config.toml
n_layer = 14
n_kv_head = 4
d_mlp = 4096
beta1 = 0.95
schedule = "wsd"
train_tokens = 778500000
Each number is 128 + 32 x the weight over its row's rms, rounded and kept within 0 to 255. Layers, rows and columns count from 0. Numbers have three digits each. The size before them is the row's rms in percent of the matrix's.

# gate: layer 5 MLP gate, 4096x768, rms 0.07, rows 2962-2975, columns 448-511
# up: layer 5 MLP up, 4096x768, rms 0.0692, rows 2962-2974, columns 448-511
# down: layer 5 MLP down (transposed), 4096x768, rms 0.0646, rows 2962-2974, columns 448-511
gate2962 095:131137155137101126121186162200072108193168152076089138116141019074143107144103127131110119176150067174132139128131150109109110126126173146144141130072148176072095169120111144107168121105101183
up2962 093:117139078150128122115098154153153148103136141119095153174131144107171132172092131099160121101114126098123049103147161125123076192090115158160132179120085167093118054122145166165126154140192127
down2962 099:127131183101139157126170152134096117144153126104096146104136178111125157125087098145196142150098067090139135125122187088098065142141116078092210109126137123101162115152238182115108173065172120
gate2963 096:145091171104104077155106065167074140131089160113203178138101109166155102149119165140177077141124097111130172138149182136159136123119116135156136068153130083113144071143147092183099098150118153
up2963 094:103144109112132116104214134084121183141141123116085180146120100141153088145137049122129119127158153143122117139081128164148178164143134125100151120156140101118089087199170143167142104154080121
down2963 097:149130099177147095073150134152148140110136144167147102121105201150112120172130077135130115157123117158146139143120065175128122162150157158101133144103144092142192098175107078151161140103191144
gate2964 105:145094122166146171148089167172148161133149092114071141097135118150115117157080135171104161119110132127136180140113066114187171130079050144123142123108147114070177138186104181150127104162156133
up2964 099:139130131135212160069140150155134146100140084135117124134122103104176120183112158167126168119083143116149067109138114166105133106081121159138155155155170076097097150131157164163155125115194141
down2964 102:129161124153123133152126141107145131128191143149128110126133142086077096095063142091093120146138113176159120120098091172112155121110111095197073122135140122167087121108072149146106145129196089
gate2965 104:055138127133151097094143134149124080174127106130094175068117138125139168136115136140153140108129109127113103077095120135178164126125110188106122121103142098075143096082114143169123115154138165
up2965 108:165123064124192143141131140117164182150136133149133129216094112142114127176142105139093111113105165104128140147100134156094121107135139132146135174130133100151169118138149154138091108060153182
down2965 105:196071122138082166160099208087118171117135158181121154109143100171092149174199138120114097178111148059060188147139096129119103115178128096122133109072137125106097110112047057196081126142147174
gate2966 109:178106181154058092114146114166151148113077160114165154114122133149141153156098087160113142188115170125128056114147110150194124086101168136173131126114118135192180145113102158061121065116135072
up2966 118:146165166137143135124100097162086143181122070090159133155110121121187105165167113062112154158127070091110109169114069138116119142159155124130114099117155124113160128105192175145142106104153125
down2966 094:114107148105119088147110118128094140132140179218141125173104154175182129201151151118138089133095168120177090072209118149137089125170112101147134211101115139162149129091152093121145111133171126
gate2967 093:107084132157129086155185159173132141149079134170143171145127150141096182113151175146071068134103101177117138117154103153140116151126130070094177120164135134127116119110099131178118125154101122
up2967 092:150083159147134140153142189119118114098114102099160085080103134135169140091139121093156216118124119147065098143166126177159081086136135123111149157134131125100126144160105157118039130149079106
down2967 098:157137112154112137151089079163144161154143069096107089137178118187071100127146203111093139093144112154087146155158146194060128158056111121128128115125162102023175163114109106059135125127113159
gate2968 114:159062132140145112144115179059157128106164137166101106101179126143140140159129123136106200125094170181125115074106119146097160084091110183172148126160132120103122096135115117187135121073144148
up2968 115:118144150132112110109159100184092099076134137134151149132124102094151110089134120121111107076147106080095121142134121112145144149125173112138113147131160174130120195085162127116142171158089093
down2968 103:138165156106137124117067107101145123104101089157109133142195128179125153137082150084121175148108184136092163080127107145125122101106162110134196162152042135159132116128093117140134107111145153
gate2969 093:141172081084141144120086120149102152158116162176209169153130166208132141117113123152138113119068192187128086077160142110139095124084098122120139155170117130116105165128134120140169158133123098
up2969 097:086120161148122134185135133100137108114139050097073097109088134087098120115121163114068145113150116119160129144145115112114112148114108120111067069144179129156096128119095145130080077130085055
down2969 097:178161052118135102113135151136137155113108124076119118098099107067100128110189142062128143147208102107120206181082100138073104209099120036135129123098146081201130118155155139118101123092178148
gate2970 095:173163122103139185157119077115142044099160156061162147162093121124090134085123093169105122119106150095101064134138097184144085090166135185133135139169111079166157109126163175116110160118085087
up2970 098:139143077105172117181107098135120174158082161097148116150071166090126151118081160136093138060134204101094081149126078133137134220084148131160125051140148149153139161134115124116150211128114142
down2970 099:141173066155153152132133085119160157092122111158138166098090120140145162144145119118177124120170203104080139135104140163135113151144117112116104135061184089090108092121084189140196076116133168
gate2971 088:117138193144157112154196095122165070120103156148139147188144171140089112087103134084091131127124120102116138145097120202164078120090128142129068117139124096129077121115092078192087093126135110
up2971 088:160116105119127216110179148101099113145134103114133137160108108170161106153094137145115135139091047145110144173081134116130151133155127069143122108119161129100140173052102131155219115161098129
down2971 099:173065137106161135078091118160176118107107136118147120155186102161062108079114119080100078118125196065136107126150079131117143137150204095090141149103106149123112086124094090054136119120184141
gate2972 122:131117132132159136141114172082072162046123088096102136207071113076151104129120060133133182155134148089109115114022054143143196120132117115142126125097129176107156073144084132179135112111116130
up2972 124:102110148121117124123138076170208119136112162128125168100192204179107185084112109139101080068136163162110096106168179185175067153109143123101141186147090089153138149105156128127095204101115078
down2972 105:112136151073112160114178118133126158114107086110153119159142170193179154219080089126143143124148161139108118078216132125071091153168176083143137082132061145120078096143163100152108099112068148
gate2973 104:149125126121127115094142143112138165175150070132172139180134089169132160142116060145109169165143145087141107103100118088107179089119157096087154174120178124147109116175123095125113129149059085
up2973 104:079094130103093162150104176176103205045114122159145121087143112150170100125141126160085134181083159106090172111103069178163091139099161111102111104101133170135106070167137095107121072164135116
down2973 101:106192118156166143067128156109158128116087120182115155136173090081108141178151097108113096143137140140078180138158166066145102142149153109111143164135126114082156172176130140137122141126134092
gate2974 099:140130135071171127060184132105160192134071144100149130174139125189152131154110143084152153154147157157172112153077127137191168078130107163123113113110122151173082134113151151177100089152091160
up2974 096:101095098146115206132133149180127165128145136122134145120157100161199102124118176121124174143176153124097111126082096133139141058103101213163140120154138086083143082127144135142085176116112138
down2974 096:074159087119089122121136086111136127148179142107131177167187082117096176145161129192141102116174153079090100161076167107155105100126102094185111142109107158120155122134116113158120090068145186
gate2975 092:155163115087110137195178138167159133145102160091137124101068112176133128108128220155137136129099088134145210179159129117157142072187112190107187091075135143104184133132123132118172154110148135